Weights of a small transformer language model: vocabulary 2899, rotary positions.
Each number is 200 + 30 x the weight over its row's rms, rounded and kept within 0 to 999. Layers, rows and columns count from 0. The size before them is the row's rms in percent of the matrix's.

# gate: layer 4 MLP gate, 512x256, rms 0.0513, rows 287-353, columns 0-31
# up: layer 4 MLP up, 512x256, rms 0.0513, rows 287-353, columns 0-31
# down: layer 4 MLP down (transposed), 512x256, rms 0.0513, rows 287-352, columns 0-31
gate287,101,182,198,170,223,255,169,154,188,162,237,244,175,192,197,232,180,148,224,200,159,266,192,216,210,235,145,188,204,163,191,183,178
up287,105,227,180,166,170,204,216,202,151,194,155,219,200,144,170,171,216,240,181,195,189,227,230,227,231,174,183,217,176,210,220,185,212
down287,114,243,131,193,184,192,197,145,193,223,123,239,235,204,233,176,199,245,249,154,164,225,169,216,205,188,172,159,201,166,254,184,182
gate288,097,157,206,218,210,204,173,173,229,182,210,205,124,200,170,185,181,236,223,223,200,218,195,230,206,217,258,199,184,180,204,209,203
up288,110,177,248,249,178,189,197,231,169,190,259,181,189,144,211,217,203,187,243,199,245,199,189,179,212,168,175,222,198,212,198,200,226
down288,099,258,149,153,208,203,224,170,193,226,214,201,224,251,187,156,197,230,158,209,211,205,227,194,174,238,194,156,218,202,203,169,208
gate289,105,179,218,179,205,229,177,160,129,186,185,170,194,276,186,217,177,174,166,199,198,175,194,199,170,211,247,244,203,164,237,176,254
up289,097,174,164,201,268,197,147,211,161,182,178,197,191,237,187,202,155,193,148,240,223,147,156,217,179,225,231,201,224,220,220,207,233
down289,104,264,172,171,223,197,231,160,190,257,194,208,244,135,188,188,227,187,212,220,210,183,170,171,163,235,187,169,185,193,191,227,177
gate290,104,216,137,235,204,152,159,182,226,185,221,157,192,242,172,251,184,197,248,196,249,125,159,216,234,217,163,196,190,210,214,197,197
up290,101,212,220,147,195,222,227,224,174,141,222,192,217,177,197,236,218,192,243,174,233,242,227,226,191,236,240,236,235,182,195,168,195
down290,101,160,189,186,173,166,255,214,187,181,166,136,221,216,198,220,144,171,210,204,156,207,244,145,157,146,188,158,177,239,178,227,208
gate291,092,215,170,186,208,132,241,220,251,206,221,194,222,209,168,212,231,253,203,215,209,213,210,138,186,159,207,185,199,188,183,193,237
up291,100,206,187,233,190,171,259,179,221,153,202,193,152,214,144,202,239,181,204,175,161,187,192,223,234,208,176,180,203,236,143,194,243
down291,103,202,244,196,160,199,201,178,143,207,228,245,181,223,171,183,224,174,221,204,201,152,168,186,224,190,198,184,207,196,165,139,176
gate292,102,236,200,195,179,227,206,172,223,150,205,253,192,217,223,160,187,190,217,196,205,212,229,202,187,253,186,198,194,207,185,226,241
up292,099,212,190,223,215,227,138,201,130,194,190,161,226,186,287,233,233,193,192,183,188,195,225,197,231,186,163,200,127,206,204,239,222
down292,106,248,166,210,200,219,177,218,176,202,187,243,229,207,285,173,201,245,127,184,240,231,201,233,205,226,213,203,213,245,244,215,222
gate293,098,174,224,224,244,217,210,188,174,162,221,158,223,210,242,184,159,200,223,188,229,193,190,224,187,193,168,181,180,193,212,191,201
up293,102,232,207,153,202,234,135,211,255,126,227,200,240,241,174,181,146,214,221,250,198,186,228,209,259,188,172,225,208,211,217,207,176
down293,097,170,213,211,191,150,232,193,123,191,191,231,218,233,243,222,238,227,215,229,209,201,191,186,125,195,225,190,219,188,207,176,174
gate294,097,182,203,201,162,208,215,178,240,230,226,179,211,214,187,224,178,237,165,141,220,151,241,203,240,153,198,199,255,224,275,203,165
up294,103,223,205,195,188,248,157,258,180,200,242,259,218,180,188,162,238,174,206,223,194,237,220,169,147,203,162,210,168,203,197,211,192
down294,096,211,212,260,195,164,223,158,264,254,192,173,194,205,195,233,196,216,155,197,223,171,212,189,231,178,214,174,205,227,204,182,190
gate295,096,200,225,215,197,188,188,233,212,195,245,233,190,222,208,181,226,206,220,163,209,176,187,172,163,257,202,206,194,211,233,171,312
up295,101,244,177,242,194,243,249,235,167,177,226,224,212,172,237,229,209,180,191,233,199,182,181,224,144,170,163,182,196,178,192,196,208
down295,106,183,234,182,181,222,235,123,175,173,184,202,241,180,178,222,187,186,220,199,165,176,222,177,242,175,196,202,248,253,148,198,114
gate296,100,172,158,144,199,195,190,207,145,207,190,189,191,212,218,181,236,171,201,198,246,225,189,204,208,231,168,228,233,134,210,242,253
up296,096,177,172,178,184,194,127,176,232,201,162,206,229,217,163,209,252,220,167,162,203,199,205,204,248,225,187,210,157,221,174,242,245
down296,095,238,231,200,200,141,234,174,171,202,231,186,209,216,177,195,104,211,243,223,254,233,227,208,225,154,175,155,204,169,189,187,196
gate297,092,213,134,224,242,184,200,239,174,190,215,219,192,198,213,177,195,217,201,193,209,221,194,232,210,232,158,178,193,213,246,182,256
up297,112,209,150,179,203,252,178,184,212,191,246,208,211,127,229,207,181,205,259,213,185,161,229,199,172,227,239,195,220,219,207,202,186
down297,096,165,281,208,188,162,223,187,190,228,167,179,214,275,193,161,237,204,175,195,209,214,207,190,220,188,164,185,167,166,163,196,220
gate298,100,186,204,206,236,210,176,230,199,201,188,151,194,224,194,194,204,247,237,150,190,209,176,158,219,208,144,185,193,222,139,165,207
up298,097,217,197,209,174,186,213,209,181,205,223,214,195,198,196,215,205,207,181,183,182,132,213,215,201,197,220,194,189,236,256,226,242
down298,100,192,207,202,159,237,197,210,234,227,184,195,168,175,209,139,196,139,199,245,220,224,198,175,225,185,224,222,208,199,237,215,218
gate299,099,199,253,143,197,198,238,169,230,230,186,172,151,174,164,171,249,205,219,217,210,147,179,177,242,180,162,158,229,219,231,154,224
up299,100,222,199,186,235,236,166,217,217,181,170,253,217,196,243,219,153,203,198,212,212,236,203,240,207,138,183,184,244,221,188,207,110
down299,100,191,211,178,223,206,167,149,184,231,230,271,208,196,210,164,188,215,214,190,237,246,189,136,219,232,244,188,198,217,219,179,228
gate300,104,173,213,205,191,176,248,214,155,232,211,187,188,204,207,181,193,172,177,203,232,198,253,258,194,215,187,129,190,155,213,230,164
up300,103,220,227,187,164,210,240,197,219,149,189,240,219,241,163,183,199,199,212,147,209,178,195,176,233,235,258,169,196,170,197,236,276
down300,107,240,224,188,198,206,233,262,196,207,193,154,208,199,305,168,262,225,177,169,161,165,213,226,245,199,190,154,196,178,191,218,171
gate301,099,269,169,212,197,250,213,194,196,190,206,153,160,196,223,207,179,197,131,210,215,248,178,208,184,213,136,251,253,146,216,215,183
up301,103,188,199,182,248,217,246,215,163,185,185,214,231,142,201,225,227,201,232,173,184,201,209,184,148,153,241,208,171,209,196,187,179
down301,097,188,179,213,199,198,215,212,212,214,185,191,212,208,208,167,190,218,192,219,225,210,239,237,215,214,159,214,240,254,157,226,223
gate302,098,194,170,138,226,164,206,195,246,191,172,163,230,177,222,153,176,249,207,170,161,226,188,191,223,194,234,163,247,227,165,188,212
up302,098,198,266,219,165,218,179,186,217,215,197,221,190,217,202,207,191,176,185,240,201,161,235,196,214,197,161,188,166,126,214,243,165
down302,096,229,206,175,221,145,201,206,208,214,196,193,224,180,205,162,233,259,168,137,245,217,167,188,227,212,289,208,250,248,212,183,220
gate303,094,189,209,237,131,210,215,200,207,286,255,187,223,196,253,235,237,245,201,240,178,172,206,218,191,290,208,172,158,203,226,191,223
up303,099,170,242,168,239,235,166,250,258,145,137,216,146,188,250,192,163,192,194,172,148,188,199,170,202,181,165,227,239,165,199,166,185
down303,092,203,153,260,183,258,186,178,227,225,235,186,246,196,192,210,207,248,189,217,203,184,223,221,202,244,206,190,154,221,211,197,240
gate304,100,184,202,218,170,201,176,240,219,222,170,170,213,201,266,173,149,189,184,192,191,217,205,199,232,200,180,192,194,238,184,224,181
up304,099,171,137,249,226,201,161,165,197,220,142,196,197,192,226,228,150,157,199,145,194,160,174,198,213,168,249,122,244,191,219,187,186
down304,104,139,177,193,227,212,182,170,217,210,176,207,246,177,159,122,177,256,214,186,221,205,177,201,201,189,151,211,209,199,215,180,267
gate305,101,211,206,245,209,163,139,224,190,178,140,226,190,254,193,188,173,267,213,197,210,230,190,232,222,211,127,208,171,248,139,212,197
up305,092,184,188,194,217,217,254,189,218,235,254,256,140,146,214,208,230,233,154,195,145,224,222,252,270,171,183,203,211,183,223,176,172
down305,100,216,165,229,173,213,233,193,229,252,225,205,177,144,236,206,207,260,138,231,213,186,235,257,167,177,148,233,186,221,169,169,216
gate306,104,184,151,221,187,142,181,201,244,167,228,244,214,202,155,176,182,191,202,259,213,177,201,183,208,212,172,201,205,206,216,222,112
up306,095,239,196,150,177,151,220,169,217,186,220,218,233,194,207,191,174,179,173,238,248,212,228,198,200,187,186,216,183,194,215,225,163
down306,098,192,224,210,179,234,213,246,167,259,166,170,145,205,220,176,224,210,227,207,221,210,158,174,179,207,238,223,166,177,135,230,206
gate307,097,188,220,212,177,159,154,163,222,162,255,186,212,142,168,219,181,267,204,146,202,183,177,245,142,208,206,174,240,255,203,193,165
up307,092,217,164,217,256,238,202,248,190,154,174,193,187,202,246,219,143,233,192,179,169,188,202,197,176,212,213,208,183,195,164,138,203
down307,099,196,213,258,183,222,170,187,241,235,227,234,194,150,182,256,202,174,186,224,212,202,155,208,187,187,208,142,231,195,150,267,254
gate308,104,179,272,154,158,214,179,166,283,183,161,178,148,191,161,196,162,188,205,203,212,243,154,236,175,231,220,176,141,214,221,205,226
up308,104,202,175,165,219,225,136,212,180,196,212,228,176,222,181,197,231,187,195,236,229,215,208,220,217,190,176,190,215,219,207,236,217
down308,106,201,178,191,186,194,222,214,190,168,202,193,198,142,283,194,222,193,235,167,179,212,256,187,165,153,186,196,97,219,233,168,265
gate309,105,215,208,189,160,257,174,197,176,230,227,190,211,186,234,213,144,241,177,199,209,207,241,222,196,172,236,163,229,202,155,191,201
up309,096,212,203,210,176,191,228,213,189,193,233,170,210,203,190,224,188,185,206,193,209,162,240,191,172,155,179,195,204,199,236,156,215
down309,098,164,183,203,221,152,189,202,211,166,186,231,165,182,190,153,250,155,207,205,195,212,137,199,230,214,172,208,165,186,227,215,219
gate310,097,193,168,254,236,149,219,219,148,208,206,233,192,215,194,254,203,229,184,251,272,177,221,244,218,181,182,175,159,240,210,208,145
up310,106,209,192,168,225,162,188,275,167,186,206,163,190,261,174,225,200,201,202,184,175,162,204,189,155,160,149,182,181,203,198,224,189
down310,108,214,254,165,212,219,194,254,206,201,191,140,195,222,206,207,194,132,189,170,192,216,188,171,191,266,222,183,244,205,207,232,203
gate311,094,188,225,134,248,183,227,254,171,199,175,217,212,164,148,276,186,219,170,163,164,208,147,215,153,231,135,180,206,212,203,142,233
up311,096,256,262,209,206,229,233,176,161,189,204,232,197,221,145,186,169,211,200,199,210,179,210,200,215,198,232,173,248,291,196,235,205
down311,101,260,218,268,140,238,243,232,185,243,234,246,167,211,175,191,208,180,250,217,174,206,181,192,235,199,295,169,264,195,170,269,220
gate312,105,194,183,176,259,188,209,176,174,220,173,205,184,238,203,238,218,202,236,252,168,259,234,156,164,226,255,148,191,195,173,195,182
up312,101,203,257,152,170,167,158,192,231,208,196,171,172,184,167,184,214,159,224,220,142,174,213,247,225,169,215,156,210,212,219,220,236
down312,102,141,219,228,251,214,196,156,214,278,217,198,249,192,179,262,174,230,247,226,179,210,221,161,156,212,272,170,229,228,233,170,164
gate313,097,246,230,191,183,211,225,191,203,197,201,196,168,225,191,203,230,233,202,230,190,191,209,238,170,197,158,225,182,260,235,173,235
up313,094,223,183,215,201,134,141,214,213,154,187,181,165,182,221,215,158,214,231,203,227,198,212,197,177,208,193,192,163,156,223,187,220
down313,096,232,272,173,208,218,196,189,221,202,218,207,151,193,220,220,200,189,151,205,187,187,208,185,169,233,145,210,190,260,239,184,173
gate314,094,178,196,146,209,171,152,219,212,244,192,164,209,211,158,197,196,199,225,206,224,136,201,151,202,203,241,219,229,210,201,232,163
up314,102,170,218,202,241,166,234,161,136,197,238,232,221,176,226,199,199,200,267,154,219,217,236,152,196,189,158,205,254,153,205,202,131
down314,097,180,173,199,265,186,167,243,272,234,193,189,164,220,145,220,169,192,175,220,180,128,191,242,164,215,228,155,186,203,195,232,202
gate315,094,189,201,142,183,186,192,193,321,250,191,180,227,208,230,247,191,210,159,182,217,202,181,195,287,147,186,152,196,219,242,191,232
up315,099,245,210,185,165,154,241,171,221,149,158,182,158,157,212,204,194,229,159,109,186,196,173,219,150,175,209,240,197,210,239,269,153
down315,100,148,206,151,196,178,226,168,285,146,160,254,229,176,236,235,149,225,192,173,184,153,168,201,275,220,201,243,201,206,216,197,173
gate316,098,210,177,181,248,234,172,184,197,158,248,180,175,225,253,194,224,141,206,241,173,193,199,240,181,216,169,207,204,172,231,208,204
up316,102,189,244,225,233,155,168,203,222,163,203,205,178,178,238,189,139,218,210,189,196,170,171,159,171,140,191,202,238,194,210,192,233
down316,103,192,181,193,190,265,188,198,225,234,243,212,247,217,161,172,248,152,175,187,232,217,201,157,185,227,234,202,228,255,213,211,197
gate317,115,199,200,171,220,168,192,197,195,246,213,215,160,209,206,114,182,208,163,172,199,245,215,222,257,162,173,217,208,167,201,188,165
up317,106,195,166,168,259,184,232,202,189,248,212,188,156,201,177,194,255,162,182,180,221,204,160,250,215,191,211,201,150,177,196,257,240
down317,108,203,181,229,155,181,234,184,202,250,197,126,192,199,228,196,160,170,191,202,265,225,173,230,210,260,233,224,208,211,243,231,235
gate318,096,200,218,200,221,162,163,177,172,199,263,214,211,222,212,186,204,176,206,188,193,251,155,208,255,184,201,174,173,180,218,177,193
up318,094,186,219,196,184,200,228,218,260,197,200,219,196,177,198,216,189,212,194,185,199,167,196,221,215,255,221,188,257,227,210,211,185
down318,100,197,272,227,195,212,144,201,240,220,211,277,174,189,238,208,192,179,258,191,201,193,210,247,210,211,164,179,144,181,186,228,215
gate319,095,156,185,209,170,185,237,236,220,192,266,167,158,168,238,216,174,206,176,174,228,206,223,187,207,244,258,215,261,262,160,188,205
up319,103,166,223,223,196,184,241,220,204,149,292,208,180,204,168,185,169,170,162,241,269,165,176,206,240,200,270,246,198,215,210,160,146
down319,093,262,183,196,189,225,156,152,145,166,88,201,223,198,189,162,253,155,255,183,172,224,194,233,182,210,178,209,200,201,209,207,243
gate320,096,210,193,177,198,224,223,178,164,219,185,208,207,241,202,167,222,167,200,183,191,219,249,140,229,220,186,203,154,185,188,239,187
up320,092,247,139,258,190,219,210,164,195,195,190,190,236,235,206,89,204,237,209,151,213,212,191,178,236,168,160,159,184,214,165,246,196
down320,096,155,213,186,238,185,218,235,219,177,226,209,155,194,224,194,186,215,189,208,228,146,155,276,180,215,199,182,228,168,223,253,184
gate321,099,216,211,228,205,221,224,198,233,233,225,227,201,163,227,125,251,185,198,211,178,218,169,177,185,170,221,153,190,160,210,170,207
up321,094,211,215,170,234,278,220,205,206,126,190,223,182,197,182,210,255,192,227,180,194,228,225,140,159,196,178,238,193,210,204,233,207
down321,100,171,218,205,256,223,169,209,218,176,226,205,219,215,187,244,143,194,231,212,195,188,265,246,164,197,217,203,202,220,171,237,239
gate322,102,243,171,200,190,195,222,190,190,232,228,197,189,153,180,225,240,226,204,214,171,192,226,219,191,207,195,271,177,195,258,219,209
up322,093,186,170,188,202,204,228,191,206,234,215,186,199,192,183,131,213,220,173,184,217,184,121,201,160,166,230,172,235,211,250,242,200
down322,100,204,186,205,214,155,157,229,188,194,171,181,157,183,198,164,187,206,210,212,220,140,198,195,224,154,177,168,211,213,100,182,160
gate323,101,182,232,219,147,252,187,196,222,194,168,191,210,143,173,170,170,217,202,196,173,153,177,188,177,160,221,218,195,208,264,211,206
up323,093,212,210,173,266,169,191,152,177,209,193,207,176,225,153,228,211,190,257,215,142,206,170,180,186,226,158,180,225,233,181,155,229
down323,104,207,253,206,201,163,200,179,128,214,193,195,222,151,229,227,186,205,154,197,279,209,132,231,201,178,209,179,212,165,261,219,150
gate324,097,252,214,215,150,224,254,223,209,137,185,213,229,162,213,213,193,151,238,158,217,180,203,217,180,163,184,199,156,164,154,189,223
up324,100,208,173,212,274,135,220,231,198,162,135,231,207,175,174,176,181,168,192,146,177,215,267,179,169,187,210,193,166,219,208,158,238
down324,097,234,224,205,218,245,207,183,191,186,260,204,192,197,236,233,214,178,197,265,244,201,145,216,220,202,227,205,218,138,233,228,180
gate325,098,184,220,186,203,196,181,193,209,176,172,167,211,230,291,162,224,189,193,207,152,190,197,215,223,238,221,212,191,209,152,151,242
up325,102,167,219,177,210,201,226,236,200,221,187,196,192,218,212,199,216,197,187,233,178,204,225,196,256,268,246,218,162,222,162,234,205
down325,093,216,219,230,152,204,212,143,169,158,214,202,215,157,135,208,215,232,228,154,213,182,149,180,87,165,184,161,226,185,246,179,175
gate326,096,244,218,179,145,225,193,215,217,266,253,227,226,173,197,202,238,131,218,248,205,175,179,185,230,172,201,223,205,232,221,231,171
up326,092,216,173,223,156,268,213,178,243,214,194,228,197,198,203,205,232,135,229,199,227,191,216,223,226,217,193,192,212,180,225,185,196
down326,097,150,158,227,219,211,158,156,164,147,145,164,184,222,236,204,186,206,163,165,188,240,222,209,235,195,189,180,132,187,167,176,199
gate327,094,222,180,199,212,234,262,207,167,163,173,150,254,162,162,233,186,144,175,178,190,175,199,219,165,180,203,143,194,228,227,222,226
up327,094,210,108,240,263,172,245,193,230,253,193,190,185,197,236,233,213,254,211,170,253,191,133,189,172,282,140,213,167,199,170,211,185
down327,093,209,258,165,228,221,253,188,219,133,187,190,183,192,202,242,215,179,160,190,191,189,196,223,242,146,220,190,187,178,236,173,190
gate328,095,184,191,247,172,162,237,141,220,252,189,204,179,250,209,176,190,164,186,194,201,204,179,225,160,243,215,220,173,188,251,192,239
up328,109,182,220,191,218,225,178,197,145,220,198,254,200,179,204,117,239,175,224,165,200,191,213,202,230,235,167,223,198,242,246,192,166
down328,096,186,215,193,215,155,231,187,224,162,224,112,179,201,215,243,185,217,175,230,232,187,186,216,153,127,194,185,224,194,135,192,246
gate329,103,173,237,235,238,198,192,170,201,216,191,205,237,200,177,202,192,276,208,248,219,208,231,210,174,150,221,187,199,198,160,178,183
up329,092,171,196,211,242,219,171,182,133,237,179,226,148,227,93,224,160,262,235,181,214,207,191,180,196,175,188,170,231,169,212,208,221
down329,095,204,205,173,165,214,222,204,161,186,218,192,228,222,238,152,227,152,194,236,218,154,225,240,173,242,265,202,190,197,175,249,225
gate330,100,247,247,173,172,202,188,174,225,192,205,140,190,216,219,200,247,146,188,187,244,158,279,234,179,221,191,219,160,203,212,236,182
up330,101,181,206,224,215,165,210,223,192,194,213,195,206,218,198,203,207,201,229,230,222,223,180,189,156,176,211,217,170,230,156,186,157
down330,103,212,189,197,220,207,191,184,155,224,203,228,233,186,142,200,226,204,205,173,206,211,201,164,269,211,181,213,179,172,148,192,193
gate331,100,160,179,184,228,183,193,165,201,186,229,219,157,213,240,130,167,265,234,246,212,209,203,198,193,187,227,193,165,167,206,173,193
up331,094,220,173,199,164,203,213,199,179,195,225,151,183,200,158,223,179,185,218,175,218,258,175,218,196,227,148,207,179,165,187,174,173
down331,098,198,197,213,166,208,239,256,151,207,181,208,203,214,160,226,234,183,172,200,225,246,211,139,165,205,189,174,273,212,192,206,171
gate332,104,129,204,213,196,192,181,221,230,212,203,203,215,207,207,209,209,215,221,198,194,204,156,142,209,203,209,190,195,222,171,109,234
up332,107,134,229,216,204,223,182,231,222,244,152,165,254,186,233,186,168,211,190,192,185,175,247,204,154,184,202,195,178,162,241,177,201
down332,103,129,134,179,150,132,205,215,169,147,184,227,150,232,137,232,192,228,197,216,220,227,246,172,201,177,171,168,161,185,172,143,195
gate333,100,185,180,160,151,148,241,204,204,162,161,187,221,215,183,211,219,227,207,163,177,181,238,184,234,235,194,200,180,161,225,207,235
up333,094,209,185,178,233,189,176,211,176,232,181,174,222,226,187,236,201,178,223,162,193,156,173,192,224,175,155,217,178,258,233,242,201
down333,106,218,201,246,251,272,236,179,199,244,227,152,195,194,216,154,194,228,215,241,196,212,184,205,169,174,238,222,153,201,199,167,170
gate334,094,155,230,200,210,210,251,219,206,223,162,158,164,200,182,202,157,157,182,195,183,120,174,224,186,228,244,171,197,154,182,195,148
up334,105,172,261,184,218,197,197,204,209,164,239,227,225,202,111,229,190,239,182,197,188,215,225,215,197,151,160,226,214,186,197,152,137
down334,090,238,165,243,195,224,212,221,193,191,208,191,183,235,223,227,223,243,268,203,188,228,213,210,228,250,172,182,178,246,190,204,247
gate335,107,204,186,197,207,180,248,200,225,208,205,168,175,212,174,215,172,222,215,145,176,236,241,207,163,202,155,171,227,240,219,218,180
up335,098,174,228,209,223,157,248,174,173,233,257,189,215,203,211,170,179,225,174,158,219,188,176,169,198,195,181,179,211,227,207,197,220
down335,098,160,217,215,214,197,202,192,224,163,174,220,176,204,242,172,243,193,203,245,219,140,218,207,214,201,204,197,185,166,148,201,217
gate336,107,217,217,193,134,206,233,199,248,246,179,170,220,124,171,255,222,215,217,271,190,202,258,190,173,175,198,214,204,173,190,232,158
up336,107,196,205,245,232,182,211,209,207,205,170,234,185,213,174,189,247,194,212,216,233,169,215,250,226,193,185,188,181,220,228,140,283
down336,105,203,159,195,186,184,219,215,137,180,218,219,231,219,231,198,208,199,223,213,171,238,190,192,303,171,225,186,217,186,165,195,203
gate337,106,168,219,191,219,252,212,148,231,229,208,181,193,191,167,180,247,216,155,230,207,275,226,215,208,250,178,217,221,195,177,216,159
up337,101,207,137,217,253,185,209,187,175,188,218,208,158,166,209,228,200,178,200,161,217,229,205,219,204,175,171,170,178,247,168,208,185
down337,101,173,259,202,234,252,205,188,222,200,235,209,210,204,159,227,185,231,131,240,184,209,218,172,199,227,176,204,215,195,226,219,188
gate338,093,187,209,218,215,140,158,217,199,213,200,200,202,231,196,209,185,224,183,177,212,184,236,231,251,263,196,233,152,192,169,188,196
up338,101,229,206,194,240,210,145,185,268,202,236,221,229,255,243,215,218,245,229,216,234,244,226,222,174,157,187,202,212,202,234,233,190
down338,096,172,186,210,213,185,245,194,204,189,225,153,225,158,190,184,210,167,185,251,226,180,206,217,218,171,190,168,204,172,145,180,195
gate339,094,154,205,198,191,166,181,234,198,205,198,194,188,143,199,203,194,212,176,199,190,218,194,218,218,197,184,264,214,166,218,205,205
up339,092,170,185,257,210,188,167,188,226,149,196,209,254,212,200,204,141,154,243,225,229,192,192,186,188,185,179,193,205,208,196,201,171
down339,098,202,200,232,110,190,254,183,180,257,173,214,175,168,160,203,243,241,166,229,187,265,230,221,182,216,199,250,198,167,136,192,206
gate340,105,164,210,190,190,221,172,186,197,206,264,178,210,204,224,158,184,184,130,256,208,238,223,233,176,229,237,216,200,196,185,207,212
up340,099,186,189,178,223,221,125,191,175,199,205,155,181,199,220,172,156,208,140,190,193,222,208,192,171,164,201,195,201,213,208,227,185
down340,103,253,230,192,225,175,190,234,196,216,153,207,191,196,249,232,254,177,295,209,204,254,171,245,202,229,216,161,181,177,210,223,185
gate341,095,260,222,197,184,230,221,275,186,246,206,165,220,182,201,166,120,187,183,159,176,216,185,254,178,218,235,251,192,145,235,195,234
up341,100,235,160,184,181,196,204,231,258,122,231,213,217,214,219,183,192,192,202,192,160,199,164,189,188,185,167,212,195,231,228,244,232
down341,089,226,241,190,206,193,211,211,207,257,204,173,159,174,218,180,173,217,178,215,179,182,224,214,195,211,213,214,232,137,200,185,221
gate342,109,170,208,258,199,217,173,185,207,201,190,226,229,197,198,203,220,145,159,141,180,214,167,241,233,138,211,169,164,149,224,159,170
up342,095,225,201,178,234,177,181,198,233,191,231,165,171,256,182,235,213,210,233,202,188,182,224,159,176,192,207,245,211,214,195,250,200
down342,102,210,228,246,223,220,202,185,213,182,163,195,229,219,217,248,213,165,167,180,190,207,160,189,253,173,201,170,245,162,205,205,189
gate343,113,230,208,257,209,238,189,241,182,162,200,214,213,222,214,218,225,156,181,243,166,234,273,209,206,207,208,149,206,199,188,205,205
up343,097,234,186,210,155,201,189,197,185,142,204,208,246,223,220,248,254,174,191,175,196,206,205,241,223,206,267,201,213,184,180,229,224
down343,097,162,211,172,165,210,185,172,218,271,216,140,239,206,176,191,172,216,213,130,206,220,161,191,165,260,179,222,142,228,212,183,191
gate344,099,221,157,187,217,181,176,232,183,201,192,188,169,215,222,184,220,276,176,210,182,207,189,198,194,257,148,237,147,185,282,176,201
up344,101,205,181,215,192,202,173,239,167,202,150,189,188,232,207,231,271,203,229,267,192,166,263,184,192,214,185,271,200,224,271,267,172
down344,106,161,248,208,187,229,186,227,185,199,200,173,211,232,197,225,262,176,244,176,221,158,144,240,141,162,219,198,234,188,122,238,232
gate345,098,216,204,220,197,182,182,204,193,222,138,186,185,167,241,233,209,209,179,159,195,208,218,191,206,193,216,226,186,233,219,213,183
up345,089,170,171,199,214,224,232,210,198,240,188,125,232,206,187,144,208,212,191,210,183,135,226,235,181,218,216,208,155,185,223,187,219
down345,095,235,217,219,207,236,235,233,182,205,177,193,169,191,211,204,218,217,174,169,223,208,209,194,236,175,205,189,183,206,228,171,217
gate346,095,227,251,184,163,171,226,173,195,280,253,221,207,143,234,186,170,165,122,217,182,217,197,217,173,199,176,192,144,220,189,187,252
up346,093,238,245,254,154,182,218,169,224,236,202,249,148,174,200,216,209,170,176,194,145,245,225,217,164,210,169,214,226,220,196,242,206
down346,096,182,181,166,215,291,190,207,202,174,142,147,192,239,184,233,204,225,259,204,228,202,197,209,218,177,239,210,248,195,206,190,136
gate347,100,217,218,222,195,224,206,209,245,162,309,207,219,221,185,168,190,161,217,190,258,139,162,176,267,205,278,200,261,199,223,189,163
up347,093,213,229,169,184,201,244,189,165,234,156,203,258,196,207,225,239,231,213,198,203,189,218,191,202,198,188,193,196,176,146,207,246
down347,097,205,214,170,221,196,203,220,235,121,190,178,142,183,148,205,187,198,177,208,228,216,172,175,179,183,192,185,229,265,221,192,175
gate348,097,206,184,232,255,203,194,194,211,233,287,196,154,167,215,241,208,178,181,202,153,200,189,165,205,207,208,266,214,209,220,153,150
up348,100,219,192,191,212,209,204,163,161,153,218,206,232,123,122,177,228,147,180,188,200,221,204,206,207,211,208,232,214,230,181,219,225
down348,097,217,223,192,175,149,105,260,234,178,165,157,204,193,170,160,218,201,202,211,163,168,211,161,239,184,207,192,187,212,178,251,185
gate349,102,167,188,198,204,211,264,181,208,242,171,221,203,231,165,229,184,205,192,196,205,212,221,168,232,206,166,220,224,233,224,232,243
up349,097,168,215,148,210,165,205,158,203,256,200,211,229,187,189,210,218,234,217,188,219,144,190,209,199,225,218,268,276,151,216,134,191
down349,098,212,176,236,204,251,217,191,137,135,210,133,154,200,188,206,221,167,247,183,152,200,247,172,293,214,247,186,152,204,221,206,195
gate350,097,233,188,199,193,184,146,167,167,196,197,213,177,207,209,167,199,180,231,160,215,210,195,172,231,240,225,199,244,208,209,189,260
up350,112,161,215,185,217,169,205,227,258,232,209,158,212,186,200,276,239,181,198,247,236,243,216,213,148,179,193,209,202,240,197,220,243
down350,088,204,216,232,170,206,189,193,186,177,189,244,202,224,188,164,157,185,182,119,211,186,160,192,276,258,188,216,206,167,226,185,174
gate351,103,164,184,103,203,176,228,138,176,149,227,239,195,185,251,194,220,238,263,179,234,177,224,207,163,167,243,154,210,174,177,212,238
up351,108,268,217,218,209,236,200,203,206,204,220,183,132,188,219,188,177,159,196,227,218,139,182,121,195,273,165,195,162,140,207,243,268
down351,105,205,251,204,149,217,232,192,183,198,179,228,190,184,263,178,223,178,223,174,159,198,183,182,184,196,196,167,212,216,202,206,250
gate352,099,189,198,185,229,215,163,211,171,231,138,143,143,162,168,148,193,187,171,199,198,198,209,191,145,165,243,268,238,194,180,175,158
up352,100,191,247,176,271,176,209,182,208,199,199,215,224,262,190,231,238,206,284,191,197,225,148,147,188,268,187,169,124,205,197,170,208
down352,105,235,188,238,170,181,234,191,209,178,216,199,187,181,179,209,196,213,175,230,181,196,229,202,247,201,182,141,185,195,227,137,215
gate353,109,152,251,162,232,207,194,204,154,202,231,168,182,159,211,212,192,152,194,198,224,175,180,159,187,167,159,165,218,187,252,194,185
up353,100,179,211,205,177,204,198,223,193,175,221,205,184,186,264,208,248,207,238,109,194,182,240,177,211,202,165,194,222,194,191,168,157